Weights of a small GPT-style language model, trained from scratch on English Wikipedia.
Size: 13 layers, 16.2M parameters.
Training: a variant of Adam for these matrices, 6867 steps.
Each number is 128 + 32 x the weight over its row's rms, rounded and kept within 0 to 255. Layers, rows and columns count from 0. Numbers have three digits each. The size before them is the row's rms in percent of the matrix's.

# layer 8 attention key, 256x256, rms 0.0378, rows 175-217, columns 64-127
098:130123080156164121133093109086135065140178147139151094111105085122136109134140123075130134138127138081099147177079181153143126188146143116089055131129114115120174182174109103129107114156115138
095:146118128145149133177153124157152108128090155148167116160160101174084067114091122102143103103109126163061153116145075181107126070158196097135167078135101117152141138151132198107109099120118135
100:129120107205158163151120161170138095100149184131158091147162111128103111173092194109133142106129117106140152122135118137145124119118188095191141086031135110125166156153159132106083168142146073
105:114046094071105070158156146157102117104106061145132105130122116160086089127159141142159148135121137115162089107137205135177137134179199110074120049120132173134147125112110122166129158159085116
100:135100148089118147113148133095096135120131090102131181129116135089094100169156157161074132130152198077135193129078102116115127097112141083154156087066098090211125131147157110140121149074082076
094:143089228136138143080131177104174081141104144114148067097189159132122126125084138114189114124126085132149105106118161148120109112186138148149111143091094143186160174153078090147100131108108136
103:158184164169121190149097131151076113130114122120141119139112113116127151137137148156152150087143117153091172089142146083058164099164106147186097117145162163110148128161138121093083191113123107
103:122122145156075126038122161147115112125130173118151092143183148154083146131120109162149102100145172152109116176164126171123113171134158097188147076069131070160145096149121151148112120157185165
097:109163171096091112131102128109159114126086181158112184126088167167162143063110105100148135177160136118153063129129139130121131092148129138100132236155137098135111131154065125120128143153094150
093:126102168133188101120134132101110119128110178160106110168077109115129071116066158130112119140140110134166146158147148127136123106119135161116136196208100141137153142163113167070108129179144184
095:108092078125184112155124113188107133109100076146120086162116116122149126079153118150163084151142132069115158132115119124182090108095149148160135085145117098060149111139157127130142146080154084
097:145176126104111160204095105130093170140156080151162160093159131133096147137102076147103130130141103100153104050112129067113129177170127171168140180126131155109109152171123161159124142110102113
092:136131061139134164161115067173148153154155092078170126077091077087116125127122188105131104103072125092144104079152056136146167108186151135124113068111113153103157097145171185099078101089129115
092:173093180090144087010145161176123107132112122129131101057127118096171113121134155210091071096114123148117111107093094138126118124142177150139151080162107118094178118149158148121140163098090105
096:136148178153185132126115091113110118141140176205088125115153097142145149077128111120151097085122114099134061137115141174157173168143134215213102123088112118107098150130076084133103162156142150
096:155171112148205150107069136117132105100078117114060126143150121140138163044090113179143113109174112117158134168087101150152135159099109224129155131178156130063101092115052094130097126130121195
098:093144131140057183159075062151130110155140181159126145169152081071148097104081126126112146094170110125103145130171175155232159106067132095181146111101138163137112149118140185093144162098088076
097:151147117167153127093060116150142156161112152191042158121133083181179119086113127070096199082137110111100161137122145081176154111118129135086138122147107165179126156146076105139219137151121137
086:052141152158136177120100117114148176120119146136052170218110061150142118080130150104112113141157085042148158141139111115117158111121122175138081097132140189168116135164156156123164152146104138
101:088109169116121165119163153100162138155196098097084155095119078145183110147135200047134017162162106118075094117117150111136159135166077095128108124089118170124149154121152115140153163147164137
099:185123146110079094108149128132063128160092133108229172091071124092109151155162142135157098143168165074092225129110110134153121156180163068145150091179193108146103186115132138128095128102118157
129:080141112128163180130078149165166126125123139119019120137195168141141138079095162128135177120054094189169065107135141141102109124084094188143133120091117137142160103148121119121143139160140104
103:135168127150128138101143090101096133145177124145157156098136113131135134116134136201076171103160141068112184139090171083135174153121149094120130097095128132197115159105173104124120091106059077
092:138169060153127068147119080106157103096156074071210157097168132069161155104094107132108166118125108112111049161082132126127164134138156118143177154114159147072089124154122134158138153113177148
090:142111152138116198139219069140142172138153145147114113066096141152156141139149196044172098128142098109140090082143115161147135144093122121169143117083094118179076143133117130105115112102150098
072:111120179131121129101063153088112172084121122092132131096085036085179134163104141165128111126115193141136065092107083121105159148182116141079141174092089131108143136113161114111124119134154119
080:185098118113100123135095135149126151112094126093199148127125162112086102183094194134079126095096104168154121101142127114110119147144194113072164122189139160088095128128079176113102111126083173
093:077150097141164182118054090145155114118126156150140121172152106112078111118141132174129096126141147101179098095168083132130160102135136122114130090136136129165081086182142150139058162142083146
076:084141131179102128123066119158130079106092170148089162105105075096129142084119139147143074116189090105103134063135126157152150118178168067130148146186112094156107093112087144047088168154138162
072:171079159123115151154077171115156133136107129095108110158159165149163130152099154102146085125093125165191071163146134141117075118099108212151107179128113140047173149138072139160151129081171133
092:097149139120157120129113178138135133161174131145095120102185137157135105083121139106096255114072109169168101182133185136088142103095134126117123164098195137142133140152182140140131100094158139
089:159181122139177144126120121124079128124118094181156137164103097122116108115155071154114118072120074094132156180144159137113114131174130097116136082080117161183130161095104122163115115095158153
099:173103154182166141141106197104111138087095138137080105110194178125093154151120150144142106130137155185173147085166099085106148109117106152144098176136190126090199142177092094109122140126117085
094:145163126141185080157184125159106121166186082172210118119134107129115105107110039119118067120146092114132163147188152140151145149160108050106142126174150134134095103159154115095140189152128092
094:105158100115196100159117109092082136077147075122079097134223129147129123081105101182174160085121167121101135135147124178157158083089098175099113178148154121096071103111166134145087084106146094
098:178136136220111175098129166100156086107047126165149078143130102149125141123108159130102136136178075159118201123172137142149189191173105076213140145113081144127150160159084126135139125102135113
093:154195115051133133135129075146131131126161144089150137057172106109122185115092137157052165095111145106122119091095109109088156103094101146136153155126119153136117112176087169067135110118117161
087:118078178101100120130115112127103097192200099163134142170098096086162114100135114085197080100152163132062181201136200137147108155130123121148166147179123121094120128162109187150119116149119090
086:069103144141102107116156180131108114141171088126102201109117123114114129164170106109136160137169114062114190099110109103150098093120127098113115105123134120163175114062110116127172160154069143
097:180125159136083076086165087166109145112185174118191079124131045115110134115122147177141075155112190117098118104133176083115133181164083161188144091147106055119147122163110103084118143169153119
100:094146167181135083155134141128137107131204098088182120128136122087142183160107095145109091085171151109129124082182085115104136100097100221150137192156152110050120057174131112149173163101094130
096:132105128083108125117099102156119141137167185113082164139200131122072085136084145136151255126149094141116086100130119153141162084169124155175145140117160152136132153154061150121080126176084133
091:166203146128109154132145158105154133160110135111155124106143138096136128124139155128057119169099103132165109144129071131170162161148148074074127221154142183126131143092116200108096115098134165
# layer 8 attention query, 256x256, rms 0.0371, rows 176-218, columns 64-127
094:100091084178114140114110065093129153155108151146115103109111096184088123100129180133125094139092196136109133117102126140161200094159183077148176183113153119148174111159132133064097106114116145
096:137151103160127129111099143162204114170082160148138131153117113087077117106099095123103148087125160152135142117136170103142114133158136089108171134117129160174122128148098102109161160166137085
101:119045173145145067138155192135102086158101100126140143136119119181134122114170105100145139158105119152151161083149163063131179090159212077156172107184121148129127127184117130112126173182131148
099:122103135141092104108114146161073149136097128078151141120098176099113086122123133151196075103198182084137173138148129153097108123091081134168149027133097065133112099103149095105152164134078156
091:131118168097138157072068136091137117118096151097102081068110160161133162168136182207118157079127021102131165153089093112153133114183169146134122159090104132186192113145155135109136140138167130
101:152156162202133154127085120166117085188142140209126087154123136115110136142134114133101158090138135141119119126117134120097134075120183159119067079127203139110163125111131080076090174159139169
102:108116179151144111086131113120132096136085126129113135128127136178131188153146180178100160133117096156107152134108157152118143161129162081157159071109119149155129101106100132181105120154154101
094:093126155147109216153132170128172173117144174108079134088105154125145160141151139115054131169127102132098106123105136110144192104113140097151094172079037079141132178159176138154125096142107070
094:123098108138144189076152110138104123139083137208100106146141144131141107095079143129121147106142110096129140100146120130152175159158080175056090180165097133136127138149085171142134104175114154
094:105111110102130122111125146137170096136065099130164137167005098136113095076151104121159196163161208095098111099086137101147092172125169151099166052138066107083148079129076134155150138098108125
096:143083144108123097155163140173118095136131092147151133159111139123096182133117074135104142089103121091115135097140133122136129156158112162124107179171207103146116123150129179075159108118116124
090:096105131147146167148186030206138139138092186109164180123106064121137114125146118111172151135103179142137113103127100115162121093124102139105103202144161104157124089169097140121144102167121139
091:118103121125171035079139104160103157119066136104148168120219090163077139134150149134083109135068106080120111149098102147114090113112128123124125113135177147165115102078087150154143153139175129
094:137073155106167106168107113124081094127116186125119096139053157119177146090115148149158118078126195098123151105157154172110095103174139145123128155061084075138109157108120136147111074088180109
091:151166134081138104150097169166067123088158125174067112079099098163092176079150070169133135173146089098131137147112167183148091133145158056133093119150063121114144130107048120099097112086128215
097:078170143137096103150183145117158053119127146110120197110128129112115103080114065068104136123168149152075101153170148130147156171105176103139123121102117135104142156119090148116133151125110162
070:126142197037138133178081138073114090093129072167170090112085181151085181167143085159117020129141112176151170136143117103090116141140134162124167087131148095082130133140159134144059169105154144
082:123112180128137061146112148146137136106084193170114149164185166143091081095074103157125104120225131150024144132165125126095152166128116134159137134137089093133097138061124101078163177129061092
096:167140149121070109183153162097117146113147140124106148157107159130101099156139122207086183083069170163133084101175121116096120150127120214192130137148154177098161076068132112108168101131146117
086:114132130107143149134135050113134133102086104130198063094123111161174132141082083085088052183117112148132144139113142136136150145114079071106138153106075074122113138129205145107091173104173147
088:123139127116112120094173197113184129147121142118114195123130138143117143122167192142098185086188109089116094126117161051142128160140158186108123147122115114130106124120002110161143081099078165
095:142092114176153110067107140158110079159140173095165108152142105108142130080061194148159136106076154125139178100167120133091138073143145160077125144111165089149094113075232121065147141134173123
093:106200104141120102175118090131128090149139169118116167174113090096172051140138093149133103077045113087110164067160158090118057156061141081094157152147108145158111110128143147142136167153123147
092:176132141146096092138086186126164171143145153146133181072158188136102173088123169103113070130114130123057088177166089155115151126130169197142158136131214178160103158121127128212162117094096161
109:094123103078138179161180116146097065115127105126164084125089130103119149133156074111143132145061107165176157136119082181172088107073130103160107128105156130149152139156178144167061127099140130
096:106108143091163129091112087114159103107108072133160042112084163120136183161126079105120102154177111101143191146065090142146071124111099036104119072105073110132130168168184103139107133115152125
092:123121110165169076143209192150190122122085173174129114136157124086114108073070142158147231117166132100069113111129134089110148200140122153074133155141192159121165101059016117119165091134102099
110:116126124093163100073157170117122098123153095109197149044124134177163147161109165082120118153136126151068127147138133115137112133089126099093150165090092080144136158123116136178095121098110107
118:161128144124107127162090142133119146131130113152036141187130140084079131115150091110149161103149109085173114147123103139132150120145145205153104092144155205096109112156080120130146128151108169
099:102108132077098069155186125135164087114084151169172144099099137107134115114164152142093145121130086107060100108097185085171108189148161126070130144145102097078129152113072141131112052094099094
091:115133128097145142135178189135139142123106095166124115111120153140134151076156085110143123145136106099156158095110170060124145126182127101131186191116097047110093112134135141141106076141105166
101:113145128177156135122091173099132151149152143138118126089141154094092155165140103102120122121169093119160185185114127131153110124130138154098129188109155102173162141094118116104072148128129099
092:196168100124126186097131135174172146192129133121108146106120114137110128109139081155116164110130093118097187090175199068133150120215131098065129129132139170150144101187149137153187116158169113
097:142081119122121094060125085097085125137181094094105160135136097183109128138070162113172128078090127097154097111098116119132138105168111171059138145130207081106106112146131183147128119126174149
097:096117135105157192080130198110122141169138183146103075105169113130131132134078179119119124144118167116107139079157154119123159062097155098142094148071159112228184111085148134137134137154168125
096:078090176130166103131142124140132124136122113115139158137183086086069131104076113086162147127110124143146108131139074175126071122094118121110101096169164162115176055164111182115109127096067120
090:141123169156119114088115109091103111096132125165095113110083158132148101147093138139146118136086198150129167145125144176094128131169102087140182147091150093068105155113128158132126179160135121
091:141101131130142130145096119139073123124154093101152143104075189106129151150151069115050077162208126104118139138157093091115079124106155063118145125203030114131158123126157163142153111079147116
102:088110132121182127126107147148136115118108100159114059152144105108106086122088162112171151126083130152157131111127125153068131156117127141123111068092135155076105090109157140170099179129152097
102:146188138118099106169104115119117131141190048180094115131150123069103160126114061143117137089103129110084178102137142167150151097066150198095078094131179120132147115144096104045167180136115086
096:082081085108133155141112112231127113158163178157125140109205151167093110123061163130104091160163117125137145161135158129080148134151168166173114098078134107133159128126130138139131128138143112
092:132166134123166123142057093108167136105167119132138114079117112114124146132147154093103173120181060156109184111135157092165158117105169092101164178169146158094083209125065120132143139108109148
092:163096092182111061114163125147137110118072117159181108150104202094102120164123161117136095159102136171139070098168105099118107134097157185142098132179207156060050101119072147156162107083105127
# layer 8 attention value, 256x256, rms 0.0558, rows 128-191, columns 64-127
092:117131135098108105135133113156118166127108099125129128158142175166098132123122110162121130183114201078162113134195138180147132108126130162141174140128119134121169139156119155202122070146101107
093:151082119076172111160155131131155117157083161135147123135114143090090125132131122229129074107149111096176100084132110093169101128143113137167150132155136118135169083129130100103162198069155193
087:154124137189110115150139129144128115132139058155136143132149120121125159158080104087086062090112189131175142138125089157131029084152140078156122126136196128118123127148123108129109209101083174
094:092108108113153101115170065134070135120067143163143082129103116174096130147160131164098098134159182159113155088147138108162118131162069146182148142156104144141165128107119114138155150135051083
092:096148138108160161145136109113135132137122140078116110112120154129145158067109112135146083092110123156081164129110044192137132128100068127121118084109065084110100104118147137067119142140100156
085:107192103125146167107155150169122111114154120148127137075126123170120122135100148104132124116079166109134140095197075125077150140089109106137090132143091164115109183129134093152136094152130133
100:103121128044071128125127166073099137050126143150113154084151141114127145129075161189136156088175086158165127121132108187131132097190105094088099140117063108117121141095120089129158110120096132
099:073131168123112105119121117138043141193129065137140150075101143112099165131123131209139050121172109156112117126104131138146119200126124155122159144149143136104109150100098119198156155123162120
100:108167177152123147162175142131132120092134150128128177098110146132120111091218147150111229070100110165138144136106137144121110155049129178103192134046150061118121100105106128148116077084148145
094:075105144096097117139143153108191109168160127110136110115045113117097108109209146145125105064118091081107125121112137052173070110138100151107071149136180173149136132090126115136105171096149078
094:092096187179151152197131109183140099121072102174124082157048144157135153120093119073095167030134102153137106163125183087100110150043088072101127083082155150126121138114138133100065171153156140
088:125100130132194125096175112045125143167152100097134100114089131118124162185103148142136126134082138099185124078175118156087070166118182140051113119114127121101103127189124092111084115129102114
097:111089063103139151070134127104078091077164131061141201079125104122115130102106164111171127102157174071117147104104111097153163103158169119094111143161146072124142135189123134185133111149108170
094:106162094142192139174152082055158112169145128095132159087213094145116181124160192170153104097079069131097154075114120111146135123103071080184168115115106179142152125175114143098123136120116163
092:095121131146138132107149102213105113076164134163126099132131105163153167095119151161119156146152144109106129068125152164174172127116050103093071144148118144135122107175111168118150140114131141
091:119109116194127133115056163129085188108163115133126144107111128190150121132164094120103119115183165061151100129180119140108114106103168119089119133140133137115134136196132173158128117156136127
090:154142110198094141131141087076168131099124128119117163144146081184160141073169144121096108103191073122138090169126145120205229143098188099103121122121144153146115090169129124166148138137150140
090:075123115084113179117093130097107115190156111090105146197089094146165166099159183107135117163114145158057113200151144124142119092126147135114125116098132133143119110163147111153141193069123162
096:180108127102107132142118099089097128127151119092126166166157149159093133131098135114178109086107106178087106104141186157167172125143125115096127103131084123083108139116125140134124107125076128
089:147137127124150112084092158009075132145140109041119116104154115140174138180108149179143073207142094119151143095173074162111187124124123141144120139108060155113107146134150153110131119162124105
098:060115104128161134101093136174109128179074140142146137133145151133145108131169111160120089117198146151120117115095122114140153045127175070104165133167118107106120100138127157061122174127082119
089:140129127137090118104229112103109090139139093135146159138141093166181124144128111118129083068117162133142138181121147071121103143099188080145098145127123113117143096116163090101100016192124145
096:101117095152121079108090136220100109137078138121113119170085111173168115140092100182078066165115136117131158152102070166136141103127129158123134113142161121118125110119149119181130176140145099
092:114154178174166136153186084096085174094167114123145085164148119130139096160124090123099077158144162152166118097174146141129072148114091133078118129109114083114140138149144169144106111144075113
093:171094127172123096064174125112142131130151169164134115139181134100180089144086075134107161103153075148091128110131170057105105132163137124140149127137129143161130165170137094070163079112119136
086:173115105131150189103145150109147171151145129069122092056094140116060097092092125142143098114185103100088097162136173095116124179145210138094075128068068139087074151106123136089128104181128160
093:139142087106126151114067136121175083141168155087125233165135164085097109112155155102111141174149152110125150186105072107103183183132084198143193151154165106124184138091120152125108139161142138
094:126192133144134132105163181135081083133160096077146077092086070180116142178085132089117066101120139069140126086166181109092130130099191120093155142159185103077097129192149168119137079109099115
095:166123135128078158113072101160160174142149147176129237118078161168135086110058131164137166174126111093134139126125102152090179130094129179104074083096136111183092094107148138136117121139082115
092:163117093057070140084108132136114102174116089123127136087119087045107129130149138141137075184071157084140132125114115107168132053197118124181160143128158100130179164112136083095116171105129170
096:170107122142108063128044137140068175123132161177111121096123207122183102088110113216110106145168136101175136136125130185128133129096126119124123093138142156139086143149146111131177078125156051
096:141125172081121123166113055170096124184090139111139165110124128126135071166159122128134125066093140105128123073160147183064066184098175085077152116116125191119161116095138133128095086135139121
090:112131102083107123126068075140152143139106106135131108098153165128151162154158119108144030181096112128175122159111122139120113233128073106150162165103097107090152111110146099115112213133147129
092:100140054144103111098138119138113167082142089102137163173151140164153128140110120134137125096201070122110135061188131156098161156114103068104081121148140107116132127130113128086115090171093092
092:178148087063150122115145138132149099069082135169134116093153155163101147145180109132128122206111109163129156185141083156131199106155174150187138136091140094147145103091119100180108152114113096
089:070106118101085156093107158131214189071201057045131164130128120113052120147079139097127141076179096098111066129118119127142159078086178152111114164114091116139143089121144165094131171169094158
096:100098132116107155130132111177099126123145106100128156171150160157148127108063172154126134145118116127142081173125148170132164098057123105088114113131147124148078140139126183128129123105074130
092:192157145131126104147175159168025152047111141125122097143114091130121135148063138148125094193110109167132119119107139140094166165112082142119154098139074172119152084113132133092164134162116187
089:149085120192122098071126073155149089107069123053153170122139140131065128137154088152128124029141150161083122134071093073175151108134117139158135137170147158160130076180099119173117152111172169
089:078104152149140137077137161203205122149096135128128136103073191162122096137072078056091119113180170150102118126104136100143095112128171133101146143163066100135110096153154193162126135082159161
094:183140084077142149123166057089177086196200090078153114093135134069096147122129130132156171139174126168055122111123066135133141148133144147106122157129109134115085054146117085104156131081157158
084:052140131098132142107132181178117150052203111187130122113150169147108105122164098119126125156130156096173087110172116131095158132103144145062067144080167076131129174107127166128145121147105073
093:154183064073066074096180084164155115096157126125136128089160111169135091092137134118154139182178167197095113045077162125061140178173134175168133145126173164140138176139107114162154031101100109
092:136068159166111094146128115181178140126125076177149089138129181149158125136052095173130039142092097077151090193133101126161137160106112127135135075143171119100091144136136093153107190099143164
092:139133153133130156120127135076183084210084098146131109104107146085138169136103099159157155135065135219188090085104111130114092102144122165142094092099130172067111111153139133118128146088123125
094:108130184137178149120116168126112157156151146119120143099095100055179156168087147100174165109129084128148093116088135135127103092095197084117102121135142152117122139107112081168146114098122120
097:132135128125100128144154078087130130128135118171126151113092147141195081077094134123103184158150133130145150116112141127153080125142064084088154139116114124135170177157117164130141008113108139
096:120071091174074116096147112114124195064115134131114094112151066096093151117100155121128201175088123126062200081100077137173180170105069153182128131121171180121075132131126120111144096141095097
095:136117117071071074124157126148123124095147130114137153142157123162163149148166149115116115131199088152108142161137141114163121139152145114140150169147088066160106145154106110101150132129116137
091:188124139170131101153121101155102076131132150113148114119094099170112094087105089145150060149112148092158130149130200125090154153160125159129112115113185136094079188109124114168130168142100173
090:122129125178155118110152174146149134113093143205126087126129121138106144157166165145086148113076104129175123160129167085145148185162108166176098093141097173185125130152138138154188104150132111
091:138102196169112120089153108125179182078137114127145163102140161174145115136112125116130069094138151102128085099146156157118150172129154128047072106110114119153127187173150186120092100147137097
097:123131136120111102140197075113055145148159111140113000165101098141161161110148116112108185117106131122080139086134109094167157117087109106163139124091128177090183150111137066169175080158139128
089:105142092115141115057152132113132123154124106131127080112168159132128119168145140123147139130120198091132146081184130187083109115119153121102141170171081083128140145091120118122142083188113155
092:156159140150095104113188105110098119041137165108131124101138103144093097075079144088132157135156186092072150045171156136114140100157143139095121150157088154174089114130117114061139062103134107
094:061123176150131131173150141156174139184138182173127142143096083162149160131188106118102132113057125126120133141090122081112109132093105131105118093098111149152168118159146094187181160155125100
096:151123095105095117069119158133115168117144114116120096113113135039060171099185131120136067160160104181115137149123119183082093140182120115111082119102144084153126125071151109096126183102151137
093:151173109121206138119177144148132125129159161128144198136128125155107139065180091130066076123186090113147121115147192184120163155140148143095059132100096073112094110145109148115149146146081123
089:200115124070060161131156081126190160151182088107114177143104124062183146128099146097110091162171152112113107154106122104192068123167159059079089127150116143144090125137148169125163118132144146
096:142130126130146124151132181130126095178135170128118072178101152147138134091140136078145101092067121117100150131112182077071148157151125125143121147104059189150136071186152150134145113087076140
096:160172101142117112117165094152085053178087143182133077115070137083115116161144119106153120192165214193130172157097127127064102170098148089119189132100113124131134124172106069169080101087110119
090:116136135094108128087128159160099070083135104073144164184144132153070127130087137134066124137125115173127086136148056148135152072144127070106176168115120092160169088080148106102129174139131122
091:113141116149088168108113115144118182194126101117123080128112082141123097118108112132070068166167080103156136137115219102143111149100136116103176136118104112081123099118145141096157185135157178
094:075153125109096112177082111119144152172237106128117088166097130177120161159128162139140203101164114102128143192163084204161108111080106140101150140084143179129202106147140119169126160186129075
# layer 8 attention output (transposed), 256x256, rms 0.0636, rows 128-191, columns 64-127
089:122074152097108127074096139175122140135121084178162090158169069160100124123140182184151122137171077105093096116088117104075138172183096110056070125097156109071100067139104173088128190133116086
091:127054156162140154088092133108153143172153118057139141085093092088151066143102144109166137107124102166097103120161144147063163187103146141084124121129163123105118133128105108119128078128106115
083:125126116179149181173100120141106116129182152121179118125188151129123076188165175091158139131159070147116145147121092119121188115123125152122165123094133099119164188079143133114038081054059101
091:133129140082200103119098128093159063152165097142120168095168176128154100121128128146128145124142148110100116126146182124153155187162184112114099100088102118119105103143123114088150202143128152
080:122121153143117121174101140119110104068139113130046123128172126163124108120066107134098147152127149161221107113154130117077136110101116132116130106162133094137107134174150165157128050083144170
078:115107169125161120155142130133158098157162122095155131128157160111105138106086112146086135163150156112143131180104096140169166140126127078174166117117216145135125129116091124161117099155123175
101:107125138099142109135202186131148109110071131081207162136101148148118132070162109130131073145062113087159053071074105144113132106118157133132183079107150169093149110144135096076126124188131141
096:126143136134138083116161141099185093139110157105210109151141089172123069133114146125125150124149091166212168078079151115106137128175158106180099056100151122130119060132058190093094141145115107
097:083123095116136062141132101130064174059093113111143001172159107166146116159109097086095104129130169096123120142134124115108055105113148139158114105105137146114157142135089167135110165127138172
085:124137065109219094150088109137149189160113124111186135079138087093131178152080144078110130063076110108086138122079126102077147120174150133127115140156138109093112110132104137145138136126119089
092:130107080193150078124147065121101110138175106071155178080137146098179136133181083134126110109096149115102161139146091149127157105146145107187162150132120093122153165160186130174135103125091092
083:100119158185068075160117088148076056093204124107165168101168101087117123116149140118073132203163133112079048164138111089111120138105167156199127114130137130145172111132093132123130173076081208
090:111172132134138157117129115098153160096092173144150142128140178129153109154123110191137112164178148104169105115123082120096086105063099126113147147117137156086114188071135168092087112162196128
089:176097157145143147151145058143140100078086106145172148151100109086122087152143092134125103108146178140165145138111125109127157119116132139153142207094105154150142128140077126109147078138129109
089:136121115138137069045090124071083132145119140128075158144112167095111109141154106160095108084072126080152136071118116133109132167111135135190188130068079089179051131123139141136130205188155141
087:063179139119097113103149137124118099099119150107066148146157125128113094104145135125162090115130121131136132176053149132126100185156143128159092118151146202095140081094106162159101106099128187
082:114130175181162125127149112136142145095073158121110120142182108094088057171121162145106098128138135115122151085118127139112122159146106144134107225121108145122136094090171144084104095147144077
087:150081090157168186120147090126129129122081157134067148095162080126096107165179139182145088127078143129104130151115140177127102179168104159139096106169098135067054083127077152074091098164187082
092:101185121137128098128047137168163108103077173130070109132160156091100105118096112142083156165136125109144104082060145144183134142142125113146137201101133143102155123118089146180226104104127045
082:104120197115124088185126166134128124094131119173102130144114126112157148128142133127120085150158196142145131123130161152160149122109134110130114076171141122111133092124100136122140179118167155
095:180129147090110111155100170106152123151148115116124072123080158188168136188103144153194141110083157054134132101105100114155151113077080137095134179113143144086100155074114138146100090162147171
087:132164151152095098097100170135136141104114125127179146129163157145041124133024070116120126165122129084135140083182151076138173115149129131183100139163145163196156155125115106137114164146132104
089:136089139177142145080150155160133125188191167095107121170180102082126109101150173115222107112119115135169140137172154141085140118159140163098098132145127159084103130126138118078125118148115130
086:133100108113056092137100136123088057092167084151105111126107214143067175133125111158151147142098089159123122125120058088128154156144198136161131146166129167151126129151143161122155183098103157
090:114161157128078090154079154164123169109142106092148135089136117115080161100187161156119179147101181102161108121187081148152113116115119090091090122176126083143180122120155069217059111173145148
081:081174135109077068144064141147096106125160135131143132095078132160124152095118126122154122131109112172131129084136168154158136082123134094178091135194210138143101112161190176164115118110170122
088:102125143070128201114184156113158133169094123103140086114057126150164097146091151131201106146164156171092142081144147105111125109206135090105119090077102082135104175149092112080172082112144147
092:115110122163110095116108122087141129105102122184106191168144198131145159140117113166144104167135172132090132159071130149114152134013085137193149156113103177184177101092088144112122148050119113
091:132197146107139098121131116129122079112120140121142093120160150052180124093130121214136116115117129129119084134103131180200135054204150135105133141133127116127139156150144111114137125183075118
086:137104167100119208165102186119163098146170156147187149131075091092085097172097114139182073132137119148117097157146139134151167138132159111088163099136182102174068119088147136062055137149131113
092:100167154166103084095124142120150134142173079202093102102156127108121137087138147102191110129154138138163135097123147113194138153048081142087097157074109129107119117101089098133083179172074171
090:105152175123081138154141088109198080126144085129154110091124166128093139105133144099091135154141069111216086151127144102156179078123135129135111080113169107198129188178151116107165137115098131
087:139160157124209157133147121093204086167164160167110173107123145100098104153082114119118171129128178175122194112186135078178172095124163137145109114123161127139125142156165076081085042128156131
085:141113184109117065140121056157125098125135157167109174149076199054102122152158155109093132086078154124198108140116119132094117113207121217130102215131157161118164167121093127128125102187176107
089:173108186135148145145152168140147142140055159171181072191198112165146133140144150155118126079177149070096106081085153138145122138137160107086110079157178150101139094153157113110149136126160109
085:158186084121083121129119115118126148157128151185170122083110140089145084127136128145149094174094148165097098118117142139111074133153163089115129163169140163101118131064208161078155087130140130
092:157107122147128081126112095102122127124144147148064131097176136122160149135119140103052194108122094084160130159102046127125126088111110145089126186179092144149118145137061139132134106158116077
090:105082110135090115112195186135139072176110160115093177142089134141147112121147109089100109117089170095162121190132054147157161097099178178140171109058096131138096132122098070107163138127195112
082:138156108135106152150107178104156168141111180129187091138138150099212068158067174112156132129164094085165155127158131104065092123192117092093102135107129097135100154109178146102115134181148088
084:097227076096202106100096165131105149123137186084080134133107097127153123115077196142128102159102125124117203153124151163100086131129158113157128121062120115111104123115138156157079104133090223
087:139162105106108156118137094129125147109075135127133164108126081160118093164106094146112092173124123099104113108151120146079161162164138128138170149129084113190115099091086116117163131167107145
079:132145124165121073095150163116113084088092119137136124141125119142126120093087084186124138158111102088109120148059143117156111173071086157175118205168151142134155061139156138184182120152059118
087:171126110127186103161171181117145152161094126193155131147092145118087180124128142143143157100117108112113141133111134125154127145096109137104125194165128173124167165105128150097117171142175090
090:170105166159129157168153105113090137188224094134161121134181111087146106135093117113112201140110113132128137096111094134117120138180197128113150128135185150108122100111113134097070101169106049
086:163156087137132096162076110155159131142151141132095131101147102114143137097125071135096124159143126138101190196081132109144164091111123107086087151193167119116142148112101155137132135118126116
090:112164126152111124156122088117124123139098161132129090150068105131186162163164072156123146141081127120135164119113087113120146109069103105089152148143156174176117122104043147137174045122115122
092:096172084115123128148211126154064137121135105107120137118129120144073149129164078134132087073079172107142075138149097092146134140148113159146114125105124143160146166151133057100078164096104126
095:105114125100204155094121062156115147154120118085081171130156178125160122122141078158170161143187092137146142141131145142083101049138120112069125057141079104126154082140073088180118111124153128
090:146063162134142142120201137133171112142066175102149147128123111113141106205089179111109190151132198105141067084062127093123080151103106064168116184141143144079078078140138150120134063148151065
088:154158106124149140126132153094085156171187123167119114164130134108142171129167138113113155129091117144096134054160144148105083121071091169140154171114165158124183142126161159129152175133135048
082:102061118093123090112124129129092095164161108134148186140133138090152154066113116134101159118171192148124157129179151131159074156098153062148067097097102103119117137166154155111141160127141131
088:113180115088146051126168143131146141173176106127102054135149123137168199087072086128109150143146101114091176151146136112097125110176124183133124107125206154066157150077138088165139110153063142
093:165006140149138079130112135112075090112166168127147190107108139103044082140135136113147102143139124102194199125163113126065081100160155129141138140143118072158112101163076146118083162115148081
087:118082192122109160157133121138077118062189102137130134158151134113124058095160118128200141151139148066145102149153137091166071136108137128177113064174137155163119119147124161079106121152127153
091:076127163159149122126156142177146175129164083147102101060135149086164126102112090103180079170103132090149137160192126093115100119087081116147143164101099110147169089119162124126142163063166150
093:117130092136143103175097165146073139067145130116105131161172108095179141157088083103043135157117117083097185108223168083104111153111128154145142121171127177150111150135057128143176128130081168
092:160103143172133118153130156125143062105091123144185149115139087083121160129096181116157101137144144111137167189089142148145145146138124148122118050141152081153126104160118079104133102148131127
088:091128157098132086096116062144063097144082039100143121141171111155172060135134181146102171140150150113099093091096183107118135107110106145109160149108161153142120118126197093137120131069107100
082:087197166101109156152129142141147130085145091120155175107099107119137137164165161126115083165078159126106128140178069133151118115098145104128167141074086141117105139115170109100084168142113113
090:147143080147152106136112125163121122079156107180146177087137097140125138091131088151140140098066178090093120149124143117172150112132154146111109123102153143167135166110215172153124165126110144
088:119103109143162178133221136146145149030183071141142096177139107114136116155149144148171081206089130101116160140151109101140160145094107125100125124102108067131129121127087162114160158123121244
086:114091124157153138146121174144135170115090149119178133057112170144118104139116208076174092175098118151108095153054172114103151125148130163130153150173131083123139143146166101126120090132143145
085:120144141091140180135091135062110132119184152120056158128124166072062151169145204156120135136089148226143124154125089118143130143123183168168103110167113102124118151131166115129025064107200136
089:111073125127155116085107171099125112099090193179126160134162087121098121136094170128088104063143139145119138159126110128076120134185132158182058113145101059070147137117045149122150072137112161